Weights of a small GPT-style language model, trained from scratch on English Wikipedia.
Size: 2 heads of 64, vocabulary 8128.
Training: a variant of Adam for these matrices, 324M tokens.
Each number is 128 + 32 x the weight over its row's rms, rounded and kept within 0 to 255. Layers, rows and columns count from 0. Numbers have three digits each. The size before them is the row's rms in percent of the matrix's.

# gate: layer 5 MLP gate, 448x160, rms 0.085, rows 178-206, columns 0-159
# up: layer 5 MLP up, 448x160, rms 0.0811, rows 178-205, columns 0-159
# down: layer 5 MLP down (transposed), 448x160, rms 0.0745, rows 178-205, columns 0-159
gate178 092:131140161153102105142091116198180184101084122142155117207126110123206111120127194114140081176128104174165152079111110152134120131140114096062151119093132099117143123105071094101181142128168091131126142150109141117120104141159129157147169155132147175156082170139047098180151107119144138160137124106157099167130104099129056154077158156087122105137138145132106125157086068106128123087085132155111128140158031166127137183151125131110128123135105141081136174176216100145153120094126074
up178 094:082152137134168140132142154133147103122116098147133100147122134161148099111123139045080139113085090158135172107092142156100105064165082125051145133095089135127159152192136084097102145176068155132093105147175124112130133130109103151152145046140152149098112127145092114140130108187067144170121121145135170105129165137139073139149128125188156089161145061161126084143105080162164130068099147141119151102198078126157115093061163145109110062138105125101110191156149116114165062138082165
down178 097:095127163116131140147071054178147175115113174151146173176034124156154123101111099100168087113164085114098121121145108136125148103151162125094104128141133143080075101122037082173120127157136090057113088111161107140127122120196114127112131148127151138159198128139119051172138146086139112156147137179096128144137115077114139093130130155068080141158119145056174195173118187121072148151092118166106149143130144133143116102132166119153112126139150104123155101153143116140186185167125172
gate179 073:165126110143139149165160126152090091139172161159128175146087158177173157079119089101139096095076142129096132112128131136185086188056095135158125105174182169137146151126195146125179169140190141112158099093106156141117104169150091113150153208173161116107113187064166137170122131111141169160078116104103167134150118177080149126100127181153094094164143158148134096163125085133141127145142138138099105139168155165170158098099145091152101110179071128133104109142076118100084180144138188
up179 081:102060086139110104149147126122118139100108145144146122155197150087121124157189120126166085100121159109146173151153194092132158113155131079105119111204149150147122131092130174045164096132084071132140131084103096079156130095121162113102184098162092090153149146127176127129145073113138165146126125113180129124074228127155106186090127145146098124140090139118141111124183077086084133035094150099126163119143136102097148177118166174175134126084131103086139147139138149177102129097105118
down179 065:179185140132146132130117124172103093162168149102082150142050120135140122081112099129107118153108114165093078144123116127021112171112122176169085124105157136117143124139155117212122169115204207100133116148132144164099086173131121148146091171111178150106096166097115150119112141136130119112057106117088159116184057168075143078175109125138144130117147180135100131113084156174176116179165136133131078107110138197145138110128107105086162137150117124141127110159099129058149134144178125
gate180 098:142131089154157140077128109111135162118117147149155135162132141097108120174100127134134069094141118101121180080092085078142120160202172151135059127209129152148148138127079194134131163092097052096130208086105101118131164172166159095119134092177120109115204108075105141122139102122137137130125136127171100102111130087135142168091113150074142150126099103128155079176182136049080183113175102071144131151113078148162144061121113144150118142069138166163123130139109125158149147098137107
up180 095:180156132112154127176127142135115141169159029115131122094082178125183106129144067163134127160146128161115096133107114082174148100124120105104144138131080167134127071118100158110116118106076144152129083100122083090108167065116168130094145109148087125112151176023152169180106075164143155122130097101142169127057165158139096116100140073135129162137065083158124109154093163137084137122095127112138201152098088103169119092106171124170085136115131168094094148163124117113153080118183106
down180 095:136185162122116144132197119128106106156104143134139147059129145080124158142104127187129109102110189133116090138112169177136210100080098168147112150102122135125147176114190114169133109125121188155100083123102154099111127122139072142087126149135085116163065081148176098174178163066128122133160058117112121100160137129104173150146165113104110044138110143130079141137102152120174049182103123108162039124149116160140112155118078103091145097174149111104099132105123180151133166135136103
gate181 104:101102103187154122136134107124182168108057145137148140153170123078111129142102196159122096100188112118137162165049171122128147161163121124113126161136111138110106125106100112067099123100147114078142136160119061150117168111101064111090139072123123083162168129156134076117140098160161107096131174106206064132188130097138161164109137165081111156146135139097126146181166094108133084126168200127125121173149122214142114114123122122125158105107104123168099128143161149101108218138123066
up181 117:124116125093125142117144136134119172100055114176141063141180015054134144073074133094128147123153096078178104162145116089117107152123104168120119122135094110174138156139135131129107160136160108155159125173114154163156106165177144123047140140124134130101161121165088173169162142119154161093164169103182117154171074097156082142142122194091139139168131098121170115136110142146115154143133154162131148110152112211126104160157097087198159109133114166068205094123122091145151151118116133
down181 088:158085054144191058094141171110136108086133124142119124079159118180117148067109115147120113119137101164133121143131090116237116185110142107137112123128131124143128115126085144099120169125122168108119100122199128131205150111183178107053104141159160094108130188177134143116159101211123136124117173187136127197076123128137129090112099151082127107101179055135170173150174132162080154176097146161123139168153110076114128126140152114152121074130135128112140120157119139138083129130100116
gate182 111:111110122146127161090157134118146123089121184141083121115142176109083117126119126127080120111209149153076122117152175121074121077134163098091130107127138118094095142149176116136141075056090065128134139094065139123118126130129085186159158131123108127093106147073156146098116121148175164113149152143145136127158191151146020102137113096133134166159102115130161122135165139129127108146091101112090124165094092191068118038069129206145179137171126085088109156110127106172158094129074110
up182 105:102110124126090094175128116134099144152090099131168112159113165152070149125144183129118154209058214125098135177071133090106086186143109118114093080149149138174194080166140138151153105116061123146137153074179137130158114160118133122122126126127152133147174129145107136133139096120079089098051164143079113100128123108130196149114119118087113113149160194140186130188113171166138108110167138153183126077112141195120151131074110159148139127150178156164095136091103162127103164135148093
down182 100:134103100117123146142118133170128071141129087159137125153125108139155173165145140152149135110135132119199129132129154074105121092133165165161198134101116161135135181105127157156128193104128103146157195078127064134117115157149056163144181134224148059093222141079170104120092126165143139153200131208170089148145135121144175141116122130154135146109116145082140151115156141127110089141143089113176196114157145140136137105128164113102135120137077139108024107161122115097120150131157138
gate183 092:077135113148118047159053113106104143140148135143164095106159160135104104120133197107140092161136085138113144121115087214155118085143149175129156193129141163128141106116120126100081119140135080132129112089118102104142132132132130153082166137117135131130175131120084111124106126109101172147130184161121086074125153113091126176204089127059162118147085101120118122119142152117153187098097098144102158138136020122120148056137122172138143075135084104128131080064090055186138087165125144
up183 096:145130128063152064181094132103177142053109114114114131106126055167156120130180085128089190154136160097176133144082077194161123095163136136141110131156153089078110134119126162156143157114148126081145157092153152124118116180071134146094140112135190120178094184105120128129187162160118084151131209141116127096174141084117119108130127196120185117099091146149104119097131182149132159169086134147150079092087110130141107146156104158164173095108172154122128112181151098097080133108121077
down183 098:176126104145087184178135147137127069146138091159119188096119162169144126115115152148126078110217137091141145108185135111174123102181205116111132089071084106110136113175155150128145154133113069197143079104128108175094133128140120159184153146070145095119164090153165138101138065114179164133128094087144120130123095138104184165138114129155081084086107154156118128132131194071117145120150171091125139131147147090059145085104084129095082110115121149140145177142052146119148100133103120
gate184 101:145107185085110198172194134152089134082117113096154142146128126107127117122145162154081143145096140112208140143104094141080194093097102107143186157135193139108166152093111115110110091101157168125134135134135173184098131176127085177095109144085161155102097129187173122127114132207141116121149122084101146157154112143147088124104111118112176136088165168106144119084107086167086079135124127151067089146135163173096143186096075116107103183152141120077154110141154137149106145093141040
up184 106:217127164100079120148132141125022178128154151164131168094169112182100153068134080204113166125092151168139110178103064162188129109184130124121137113191144080180110165105106140111128135110127135112136109155073141150124130090152103213098087149068127196116106142110164063161119130130126172160158143126144145137117158174184111094116154094129136140110088167081115157152109156136106104093107122121081137124141139148087133127115137124158127135114154153103136134114158169141182163085075130
down184 103:139078186168119119111156070117084183122143062166113075171126164177085105145145119117204168069082147135167115155111117140135166081180118138142106103108100164128090165153139155156174126164135100115167148047151146189073143089135133135096098110139142090138161189070140116164126059150136101154152153121151164169213141122159161142060123141149132093134085128076176124082132165136133167142089154147089120160143126088119134156157093154177131144165120143106134098115115116100149147096150104
gate185 095:105139107128146172099147145166125092144121117167089086167172152117176101138111114152133039041173134173176120084093094163084124129129140177121104109180097093160151149076140077129097109132137139147142116127111114079122099156108148116120132111072173131132166063143153124120207126091118070089163130122132096090145112167097136171130123147161152111147104133187067093138113145166091123084152140198136087140128064105118116150133156097118133121145198116071110132098086116104083117043166094
up185 087:104154109160063061116137149117135157118129149105154194172117160114168159080186108106068104155160102118129104129134129124087157132134187151138152074096130139108064128138167107079119113102110117139125136155143132145173099131124169116172100168081108157178132114126127163133105076102159132056110123227098148066103047136153109131158161152121055104090151094164133181095123141133115105103129110156169164095120158120073157161085134188115116129173159131126081102113084209156103129138129123
down185 092:163125161104109182118170137194109117145107135151078111141066161138121157159054144100133128118081090091057164157129119127070107168066104131087131193132097130145148130119146098127138156121183174155085164139097151119124142131086122128091109104170130055135103138147120097137125121121136145114130084065176116121130174146111181149057074126149164161207090097091129075142176119150171156139122147104136130205113073125177204146171108082165107138143082101112124106110137119166133093129124124
gate186 091:146137155183052123116137134139112114158109172140089182146113068097119129123118155115130107132171144133201174135138189097138072123043138145124088107174144149097146104126154142072199102141182122151132193155142057160129158115149113153115057140096173173106139044152114106111092135128127118092121103111176208145162167105108136078174165172082058127125151153075127108103157149071127129158156120146166093120105107165145104101114144150100150150137145136142166088148146134093119102112143100
up186 088:185144093115067147134129177141088094098144174167010145138122095135068116099137132080097106080110117144151130088125150141143122122145109127123148132135108108146150117210150128188177155139101124151143167139088120073172131146149174147161146119138140109161190162075117116135124047118100150142116126132147101138087123121166084128208092154092162095157113087155115168050067168130137126092104080172149154131108119112141183105094138168133090126110148135124114195117113088144158112105058128
down186 094:093116097132156099137100126107158198063191047104149131195167152147153124158144125141202171174082118103083114128153101154139147149151074184111114117140194165097189151045156105101103142086093141146138095137146121102113079108105134102066079149070126124094085101171153161129127183139153103160115121112148137153168157135129110126154121108120160120133103151163105080085167119133177143169112142136144078112169159153155088129152071106121145132166128118155121138135170118121091201170071113
gate187 106:154110091119056064146081115073134138153097123169088127070124142112149153125170113097098153148134156088111109143173129147102138113178144099131172175126063124177090137141104145135151105108120080151001090130133106121178147122158092120104090101154109133087101132123130182125126133135102134155164136129162106068090121194110117154111116109140134090154113130080143129103148129133141112086084130065157129192109115113140043090204096149059122131168136147103103164110152106200153104106095113
up187 108:138151074142079071133122111138084204064149131061154075120165062108131105099102091138142130152110109098177137100104126137114116100198150114115159117135061162138148137083076081165160189104133066086138133120180101104114128162139136151123153137094127143145073139158115109067147148182166096088137131170122084156098102100195084070107120145185151123062119143117097116101098136118089120156087173170091123169118088137144056095123144161121122151179131120140176153159130143147116120152165127
down187 105:189145146104120152161114148122130111082125178132134126095119169191165153097112155081165165092118021153162119175140186130179105153070115158132156202161123130104089116108189114085130107157122139065154186142142083087111131091116075128154140167146118108130161104105142121079178126113143067146202096127174120115143093135136135098113142149119065070073125101114148143102058144101133150119142106123087100187153158118157177095120178118106121169146051127095122114131109125138143135114113107
gate188 108:138114171094129155095156132173107144098121161113122087061111156124085113133125147127127150123153098111130181155124094117098148175182166084056200151142162088150112176160127143086141148089054143113100101121124121093179161104148128148102150093169143082167105091125086097171149108130105143136200100134153130097122123161124039132079096086131177169167108137136078073141139178095121110102121124129050163170124149153126093092125126181082088111079184154098117132125134118196107138127092080
up188 105:125113127154136129156090168095180158168153211145128143126162101088116135106167127140108144126172104131197116113052098065163095141117121106074157126157166134162069097083097124185083086181088133080100076138089166142139172065117113100142142157062130200117094114161127095135104092138131122132143159116118133112142126104187116059098115152089112086076101175136156153119094047127111145125149169134150142153138097084127142135154101081110128163123123126140133113078094109192113178118176157
down188 109:130143102099133107124120076142146126128178127129110139081140162092125097093079122134124157132151150142156126135117080140097135068143110135101116156120100151161076142129105101106091135141061112163100110136077165187138133104131101199064093134122158156170162122132087153129109094119112095127128115168085154135095166179120000135000107108134127111107153155066082105151125123149137152190087116114106159152122106130121154127138080131102129144086163114135098102080149143158202092106137116
gate189 109:108174128151088088073167102155131140083126167139170192103131142144150096113130117132134064107165105127177122117125103173101134114116105075127123122137164110120106156109052056064081065144102172164112142153117087181132118082163156156116112127098186150130170160142125084120139092132096190156104135117143146072094145069190099183094133105153191139140137102141144154133105106137146082156132122100149199091154160081064100102132117147126117149113096101098123172041154133160102125103105170
up189 098:144119105099167128104146140134132137047124151152135122159173147142170152100094147127117147122141113098066145134140097173177110106101112106144075156149145169099136091076122155169148136074170181153114107132084123117163123099173159122080067153118204063147119127151158176131139116134117120128101176109101109144123045126174060102098107107152181153143106154075112114128088106081099086129138109134108115102141140136088104159118144102230078134144186171219143080143092139103171134133116171
down189 098:100130105129146120140094164125111092139126126088085136127130091126125178153101122103136157133060180159163122159148097078095095106081052123118157198136120153182123106160120114068140070162150190114157112179167132108139107129161105137116155126174120150129149148129158138129123116132162139126160126158137080173181200125110086138068080111130069112166061144146146085155123093133082165152162120144136216174179131157086123125105155150138148160069138111154122195139112095095062102121099059
gate190 120:115179138132095124138178155105101103134031132160151146099133084116151061172206102156101117125168116146124129141105150118081076087159105125145150178120114155089086130085117148152132107134106127101139141138109079059149116135150123118091136125127137084082133079129176121138121157117135134128090123120131128121175187124149149142106123089001119168155075074090137134086160138140120143134169104147172114098181106144112056120155102159137121137161064106141116093123145171149031145099189121
up190 114:212159152078139112098136121180136095118201118124154059128116149123191177121081115066107088142142107117064105124190149206103150141116100182069145091128116070109098100129116178147092162112146123135146138103162102144180093167109075144133149129132069155169121106095124136134096128137152112120131112116107108120133083135134145139143101104130135090105126155129094080142076090160101098122069110077052115123128130073134136078146151100123093103128181093080103152122177121113178124110073195
down190 111:142163147104088069117137122144156083124116155155148126147181181127163094140145126069111104122177173190067090154158153127152109150094091166205140070139141109075154117125160153116071114120161103150101063110178131118111095117155168128088129179100160176185108132146051139108156157132127143068079135163112178099144112181111073104138147122114138176095124138170120084164118147112173131146148160141133210134158121087145076146135118118135122178101105121142043162145117134161093167162143109
gate191 091:172114155073087117126084157114148133192082134129156140130167103118141095121133103134116096117164167107137137147171126152112160166162142092096101110196109128116132181166072180127147131156086151094084127088109159116165143140131129172106111128115152198112149151094123109143103101171141134159138121148103086089160138066176093139131120104066109127114177078134121122145174088107080137075107106082140121141128125176130038119134015155139125083130096163121113193082147111220112114141081147
up191 107:151177156112142112130167160147141127091162131116129110081169058128131102131162214132103139114133030161110143129111133203136125083148153109203131138173167085124168111145114109102069092118095143165112146145147070186118159108101097138111120124140148111210120132176150148118133161135136148165167138144151141164095139175086161182142144084152196146134095126113117079140107141171147095189117145167052176171149142082079184102120175130126105099142098138138157159121121170151119078107141108
down191 106:186138131067152108128147153128158127152162111090176100114096086092104082146170165126067090058206126095163075155138121139170141168145154098159115154131165132190144158129129138070114113139118107118108154102124089131137124096098128151105089102159173165130213124151147127132121170204132107171162116167122150120093100137147117135161138083102198134105135093095140103190127090145086099135135116152122124148174155134075172136153082215142146108149102178208126152135142135156145072103078103
gate192 096:139131101125091136127157163170159115145125216139113153187145102146148079132136140134124135163113140150132152173098129104117130054127109128165139115149157122132154209077134109106174136136050144093129138134212114164193124138154141144174087101069138092104113038139132091143132132126137142122101174146103102110124136141146120184122063076108116159108172123118173127098115083078019103155112107103130074125117127160076108161071147129098151116123141147172134143135213138115115154092167151
up192 092:076131119152135184140130151120115100122150173152065227160178091146117123111121126121095181191131157152130115109125115158137098159119136099119111096141105166193142103176155135111076188140149091046154166065127115111144092150087150173142127154072125131124167155064105152092102173160152136141155149103095137154147129157151128160124127141178153098087186139107133110132071119145154156155177152166121094132196091107102136206133086103167164117126192192129121136125169119116121181128160102
down192 092:148118141098146191128148129103081134133123075115164122140109152138176163101117140091181150107125154133087067080079159098133140146129180114081143084093151134136187089152115095130095121146130180210090150110115175158147220114123091094113146082107141145176092149064171108175173093151130114055148136140144216180131109114139120113127111194090093125119113204105102130117157112139096171132124184116140139135125102142161114130087164116144142142130111132080155070131111084144212116130107121
gate193 105:135135102161123122112189120126117116000124156153165169179127115176138150143140152105129119101148137137151100124140139156100145144175105160089129073141123148107193138100164154051122078132136153145126121094144097168124186098086086136107096113149114100127126066090158170145050185131192114148119100115170134150152134130099125162090169152124081171135108115144120055118129102102074095135182141152111119093082114164152094117099088178181151150181117138135098147162161142084120160124192094
up193 096:148144151110078124078118154187087083153072098140059109159098116070097111120166135146088066115133120096118094161142189169099183088110123145142131098079159106112169149171164103173107128140146163136063110222162117123103111162117096182107122161111150104176101088138174147133118132115101107086137145165109081097177108098120127150097123142125130105167140120129102133029153127134119107121135125181139116164160160083083197161085126146117108129119169119135127106066092112165109048155119148
down193 099:123106118145133145121197105100082162118215169089152118100147144147098092089145126136132173133137134086181217118127037136106123135134115084102138184127080151118067175069101178106157166147108150127154159130108138102207131116104169087101135135093124134129121134126085098099107065155107150145110143119101113164107128151118094155117127135151078163093129122083141125155116161155148205154121140075094109103106066168157074094164106070087114109124127085112167125147186136172123128178104080
gate194 088:149157084129098154105171193125101178122140127139191094157122137131107129154117163073125086083163075106183134166128117100135168105135092141115125107116140118094083097119097093120158096124119091107102100134177128147123187140167098138079122128143159093131058061120124092119092145148092161128133129053141084132175155085103159151062067150115108152142125126069145123118187129147082099176144132163079153140094085122146139131101140170125098183132114060103165182139135057142085117036112124
up194 093:148144104169120113141127159199135127211161113169148186163114142164137111176145119134162119110079128152134102096168091110140106114078131064154140079132118118069119103112143101196152153112087082146146150114168131190178119159169133166129087121137117079198134152141143137118139149179077146094130133232120143181137056128140121146150177167116119126092111169082118199097143170139127119078125110141147109143183124094164125125108172187188125123119135177184119145174147111135132101097129157
down194 093:093068163184120141138172118128171101150154155123118163143143125148189153159137074212155113177086154099106111109129129136103154128129086152138150137154106146127159129087110101182123135090105140062129088149142180136179084084125115104120142128059176139126113100190151134107145200137124141089075141140132204137147061178117079162222161140141149137139122107162180173159108167073128119035128133104137061119128124168133102126091129153108156145136104129125157092141142100116127135163131080
gate195 114:096102120148100081147153130066134090113121112082091149096110113107138111117147210124110138070154086160128101147115149136060127058135181135074176182124130097133101155101123104115146127123143147075140132093066173075154143076146098035078086109144143144154091119081150164115075132113170110189148118093108109114139149128097115102109200099115102144110091135116155121124104134127103103150130099167168128141141102182119129089170095120158183063134066098089146138117185145126099104047138112
up195 109:086105166134165055147145108060175167135170115164184120145157165153117148181150163123145198146124153121119132089088082101118077146134138131128115152072152211080145098120136179139144133128116140212079082116130141158118114101182163104081078166110160145164137180180126170067180113094125065127089162154123111105183155093154103112111140127093172096121152096195069149078122165199149116145148109088120108113131113147129149136113171111145083128097122127128129101106090128132127135118145154
down195 115:181109151139123156115124148051115136112074130102127105135102117164150137116095136112148081155167082156179141078104162138099093106013176144161132104114125093123090168119095192148158120095094137090136162147090114139122147091092127146137145147161114109146118097119078130079141138163193127157117166103158099125111178127135155106146149110079101081140068098083100174129067185159034151085135079089136160205098132105126133074160118172128109176076115108130144117121121151155163102103108128
gate196 104:103080120094097141127146192098144099154100129111155135176138139067161086118166199099145108130166095130111156099104145155138090154149084124196190161052138119156137121160094100082120150188118110145084077164111103125120129145134159110130137122130137170094130127125101120086112088147094184180118108080135098117119094127158069124121089113049135143058169125147119123047139105186090158122106163173083199158148118096141080126180150127151103136168114059104181102144146108164128118104105122
up196 102:168170132110108111152119084109102156089133134157095102131154097129109168146155128092144166094042136157094104139190103158103133175097097151057106106093154213160107143178078136106057108158071096141118178142129126084113112100099156132125178091148110140124134145150085176114070117058107099095114057112129122115121120088160141146143128163126161134136111072089128121088097086174144085142063180127129097118105153100113100126187119095128117116084139146099101088090166145160180134130051114
down196 105:085159087110143125163084113112075206091109155136110110112117178057086113141086112129120111144186070147107158120157160134054119124148152089142136108118155212096092060173144201110141115115143089100101159150075144102124129111127127166160120173132081110182148163095055114131117168124096068163087093121138162132125151122146125106145147088127124083092107095117123077134142124122087150057124129141081164138074077110153159080164179072133124126158141130095116101156110148139165100145119077
gate197 089:095167098165121126145142111172151154129141126108163143157114111132130119116125120130158117161093117100178137128130143165153172108126130097153151096216116071096168139082126074087129109087120130186147111113099130100137097177095046169097137132146118211124075109080105090165143126080158163133147138110139095130147169130084121183107124164136143208147131140100131089131200068099135070125162147096117134079120104156119144106058069092114143069109107144097128155100194154137220135135123085
up197 095:230158106147082106130112149138086093072135121152177115108135108072103115135104142054184145130155109122136101146147126164154134143082143093120120079148122139104187097121134108157071146153089166130122157161146158171132177132110053101095095151131147153071114146146136108148102186206126167118129153168148170107159076113098090124120123095124108057113195137060118140176113178149103111169128191128088146136145153089204117115078138119084135146196130137156127115127145117133115151141125074
down197 096:171106132123087167104095138090170171155123146119149170111058169154126156093114121133103148065108104139142118119104152101090126113180187104140181131056088161142099145142104183121171150094130118125137185147129164132196151092117153164136150142028108136118127153140110145103132090142107126117112178178124137155135139167126153127125140171120148162115135188084120214136104220143123118121159162125067179140166159150208184137122142153117154129126194164091094085152130186125127132145157141
gate198 092:185119104101068084145160186137100105078118096106132095154232126130161117146126159132094150130102163107161138195150161079121152158125101157107113175144111118116122143159148077077100071137093105113165076170137103108172145171128140112153134113101103142130104115141077146122145158145115210110139129151099123137133144147141134145160142136127151179188095086115142103133189082163160125106105157173109118110179159199044088112078131154086168105172097099095173172135158142191159146091117137
up198 090:119126139140117076182154142123093125118140146119107077174162121150124144142121149103149132180103091173154146122228121114126128068086118072154081202125107117135087141130093142164127083126144099176068130165112126102165175067103139068165122159168147152050089123119138194157149154141097177146113148095097212155100120124163108124109116122120086141153078184103090134107108107129142088111108127097116124117187120059134062114126100070107130097141121171094146163105118146150146061110089121
down198 089:115120157142111153135106102060103194154142134139164062138104117079076129118136117120142124090144136080185203150137139166098121147145184132108104140157170126108089109170093154159157110158125124121132103193193152136098023095185151149113147113087165164093152149115117070160112103156115140135094116091146133118106147165164114131113159124121105060127097068093125130155085131132132156141157165071142102095041139131167111108162126123113161181126169097173183125112198106178128109168098114
gate199 086:114144129118138136108185105091086125092099183132100109131095117140107084184131131083121135144088128088153130169094104155164147065110070084099136097070122132102145159085155113114090102114114149137125151138143125213144134134140132143140075167098157105095123130151135108154111147156089062186075141134142100121152128045105140161034076113102081118068206133055134100135149177139103126125149082116104094167137152120071091080122086116104161106078115102154161186127128104151157126135082100
up199 085:135106116134173121089127115165152131093107172072095107124130131163139092172118131157167120169143131134103150147065085121137147105158127111134168181068105197122130105190145152174093191159116094074112111093163089105107087151123130077122044151112119164155153129086101229101080149158175120157082115127137155047126170096123132110119079141062099112108149153086128140120112104147125117081105180115130093145123172130152104136140140146160193161128093113056149085152134088134144112169126173
down199 088:138144093169116155136103060142091129159164073146124213113105162168120174109117099132131060149077120146136111124148160139106104159082115196102151111167091158177091122115117109166109129120068083166093075149206110132134152135137123118110180149085145150134098151135140057164165086050116121133139092152130104115122152176124117116143131146145096158171149062177110144145131123125162131116187091082126183173098110154143179134194142153167100136130166108102094107129120135097229111135133149
gate200 106:120089141128171145104167108136090180087112183082111160110129146183181126125122132175149106151146150073077154142106127141068125167115123110083118124126157116126122110166062166118096136126114121142077129000089152069087110135166148143120198074106131153120117093122141081179086077129112137130138154125142099091093124122102147118072076092071142175173145129180147074111142120103100092108116102105122137092113168153146125105154087148134116093092143115015113150116115146151105152141142110
up200 105:136106157080136104104142120115159156134082148140024120082105097133178155068145088102114062156129110158125075100084161082123166103127090122103135067097099103109189160149180173107113174085127108119104091123130148116129142132133132065122111114155089151066159100102132115146117132134106085158146111102178168148139069200132145122196125124158149070154153169119199094053105155137161118141188134094148144181096135092111127160175148136145142154111156158152145152109092146167177119143112162
down200 110:101154086067063196132112124102102146156117165155124130172116130136122138136170150066092126118196098093125109143123052120088070116141091093127115142103151110140110197124151097094074158112149129111142114154178152138144172040100117063099099175114111135166173147132119129132096166138139140135142153148100103093138120148120102161107151120164127175168100107064154139142099146112172192087160135087079134131143076140093010188134163089148109151103111119139105117146074147124145119151159092
gate201 114:172137197072087129079159208123086113117130171125144111137161153117137145125138174126139104141137156089149145107152134129081148130144104099056217126086167158093132149115097122123115085127110167114161119082069139163180173129174148154139163133089124158108094140120114167122109126157130130145144067137118148090096181135098083104108055085107095128091134094155065150058103131137168138121077118096112121186117095097092093086094165162116127088176087112105116129098136136151083055182089115
up201 112:097080114126120112230113115138114110104159141150165093086133174157151118116129131132124104117100100185164153166207109111125123105121127115097213170170112143165143124173119115134106166118116139080087145145113099088094169108221114185171098128121128109170156132057155107133151145120112135156108168137088109068126143141144109182173109142104177116099143080115095093143108100098126108119081122139095122074158157113141074105115174130126140186173070172113108159184133088133170113127141043
down201 111:145078100141167148116210106126161188153194105137128135101175165159119136168106103150134111112132173146119093085120141135062186093109187050123169117076178080113137216104147130158162091098081133146170122140122091084138117175113061071105101131114139127124068099139085109123113067102143083091063083120131151143108094175118114099155134104118109108063135097095112123130133120109085108148099114114168149101127101076089151142137144117078123130094172102119113104139141107182154092093129159
gate202 087:148178091181161092080147071096131150111105130119143143167095111152075116161157131138141147119130122102190131204108106146123098125151112127084170168093103053131088156152174099099165137146105192084141151106122142087170131108123139157114110087095111155124089093113097117115104079129184132156146114091141085140079148157077168107057076153090074145140114134165130091078138123109179167140128100084112150172118164077160137128145071109089138107091091074123150134097139162087075131182177070
up202 087:126137143116154119190134123195134157151163135036090101142157185170104145082136137102065094111168154079132196091076133100128148104139150092175088156094123133150096153151119117165157158113131150089159091144101112077112111125145142202142152141088098154115147128111115145094192139101118084094194084078122140107133134184135077076161090113137109071169083063111129162130102160091135123155128131168170109155141109122116093129129152131064131134129091154109140131083063093169130117109080068
down202 089:131101075157136146128160100120171111086154105120182173179152119122127114162144122121122110097149115197114068103125151093233109140123118117131162092071131126159126124123138160125074160116106138085118182126171099111145176119103104103139104145107122042133110106109108098145129208081122161087142168209093191123081143148124149113080041123135109140122168173139100154140207109113130103149130107098183124091112144137087190128129095096133119084177158130113168119197119102121153118116154138
gate203 109:159095138102149181113113141080127144131132111077076140109169126161137147138126118161124149099123119127138157132117126131109139123195143143140201162113124175130128087110145141132139094124079118112165145093129119158133176146164102151120150141102120122091115129113173145121081085159126107137134159111129143128121144154128128119075073113066055104144148086143110121117187134091126174178159152064116172184099120096076067087162200187088030104113108089067198100075061112201120147162148148
up203 113:104154137146128092091176115111083191151192109059093155183076106085124174124134166126112105111125120085094097175043099133118187110145107119103140129097130122123162113133085114130112145170096061086156145157129177169160180101176116151173096114083112130111105115120161143103104121134111098160121115124086139111210126079109099174154120065184173174165091142089142108098150122119043122094075160095116133099094139059142134125109136124100151130183141145140117146161110138098112087151092090
down203 114:069148142096048081121052142132098077139156094093113141176142130158163085150150151164174161105120200107161087200154116165145130138156138102124140193118136151169115144108138131149173159139106087091127100075141095108106118127056148070142133076126123142125158162123149135138104127148167146109095134110229124113091158077196169176148118096154146170173168074097181097140131132153148084146116105129138107089165179150140136152129134139130198154112179144133134115130115126187115113108168116
gate204 095:132127142153080184132120100155148134099173149105133137159152109129116153103162124087091097095151156118134146136124113189140159082113157103128137112175118095083148124113156125138048137153137054123175126120141066092093132052180127134140065100080200141213151141120159110143122104147138125123158140112116140147130119168128075197155138131133166103098118159134072045112121118098168142153136170100077090248119136100153156126130138131167164151123087131158144087127132096136106078118189171
up204 088:090161155082114140185171117161087116108127129117162117106062147113164096135143158134144096178118125122099159161126147145133125089139154175142070124142138100134074098134093161099134137099125160159145090097123119121131194117147160142113097220149130148118144154123173089111144094096120146196077163008174129121102120130131182128077119100141115129177105093116142058129123129127139198170125165131101207145172156057146171088113094106136116115111098091132102151154145103148190088119182118
down204 094:118079163135090081044167154088147162155152100110111090144164107140157133156135121099079171183132075134112088138133169098098152113124113098150192121130145184118132127121113098183132095184142114035130167197103160063154118123156101175118147047105117155172097134159075133115160120127133110084173089133134105078144119094095101144168180114082080128102157139167124175150100097127108106117114133094138042138149091173157110161120138172129166130120176101106137119138104139120092100092102168
gate205 076:131085077151046170119079126189101102141116106107169178107129125124164109123145127188142100178127122135134174101153152141146138190084109113088151040118098126086170083149148142090093134109112108134135054061130142112162115110166104093146075096195153107174083121151145144101166149122104178087118122157140078150146129134112137152113140140060193104102138151212112113118117090169093118149155127134144144110141146117123092146165159141146161098126117160189151153142221100151144159121146170
up205 078:082131149101143186142111117143041063140102144118149139129106140124156147119094156091165220163134114126147064097104136203146119089105107143094147130137167122187087137149150105113154071086206170125116165159145146129121094091093110112155182100107147134143115163105131126135146120171132125084075166132101130165110081127155158185125119154188061082149209120160149132123075145100113070096055107131142096152142141154137118151074149118094151128181122114128121130147148157126129099153058097
down205 081:167156146145129074170142108130147207100184118140133122127158053111078134097141115129065099048087193113115194170159161056124117134117130111190124119099098084102137149111105118161115125173095094160144089111146106119143107166141130101161115149154103161096127056159169114187138154144081174157205109133155106119133153115122099096144148091125159109162071142084139097154149127172077144096126147111096176082098144110133102091140084175123145122116180162143089145114081116081077149107158134
gate206 098:112140089156170191095153084118096109135113076125102130054180103100109127148131143139100076115101147124125128094192108133086160093125157130136095131095138106137194118142115154135093133079123149102095154114115092173127124169156107168090114151096083097161167132102142123105126104086134137132141169117143079131166107101147063134184116067098157101111059105063171113117169139116159153060109147129139159179167091132113104059132114162130125187108116152091222135072107148151102060094082161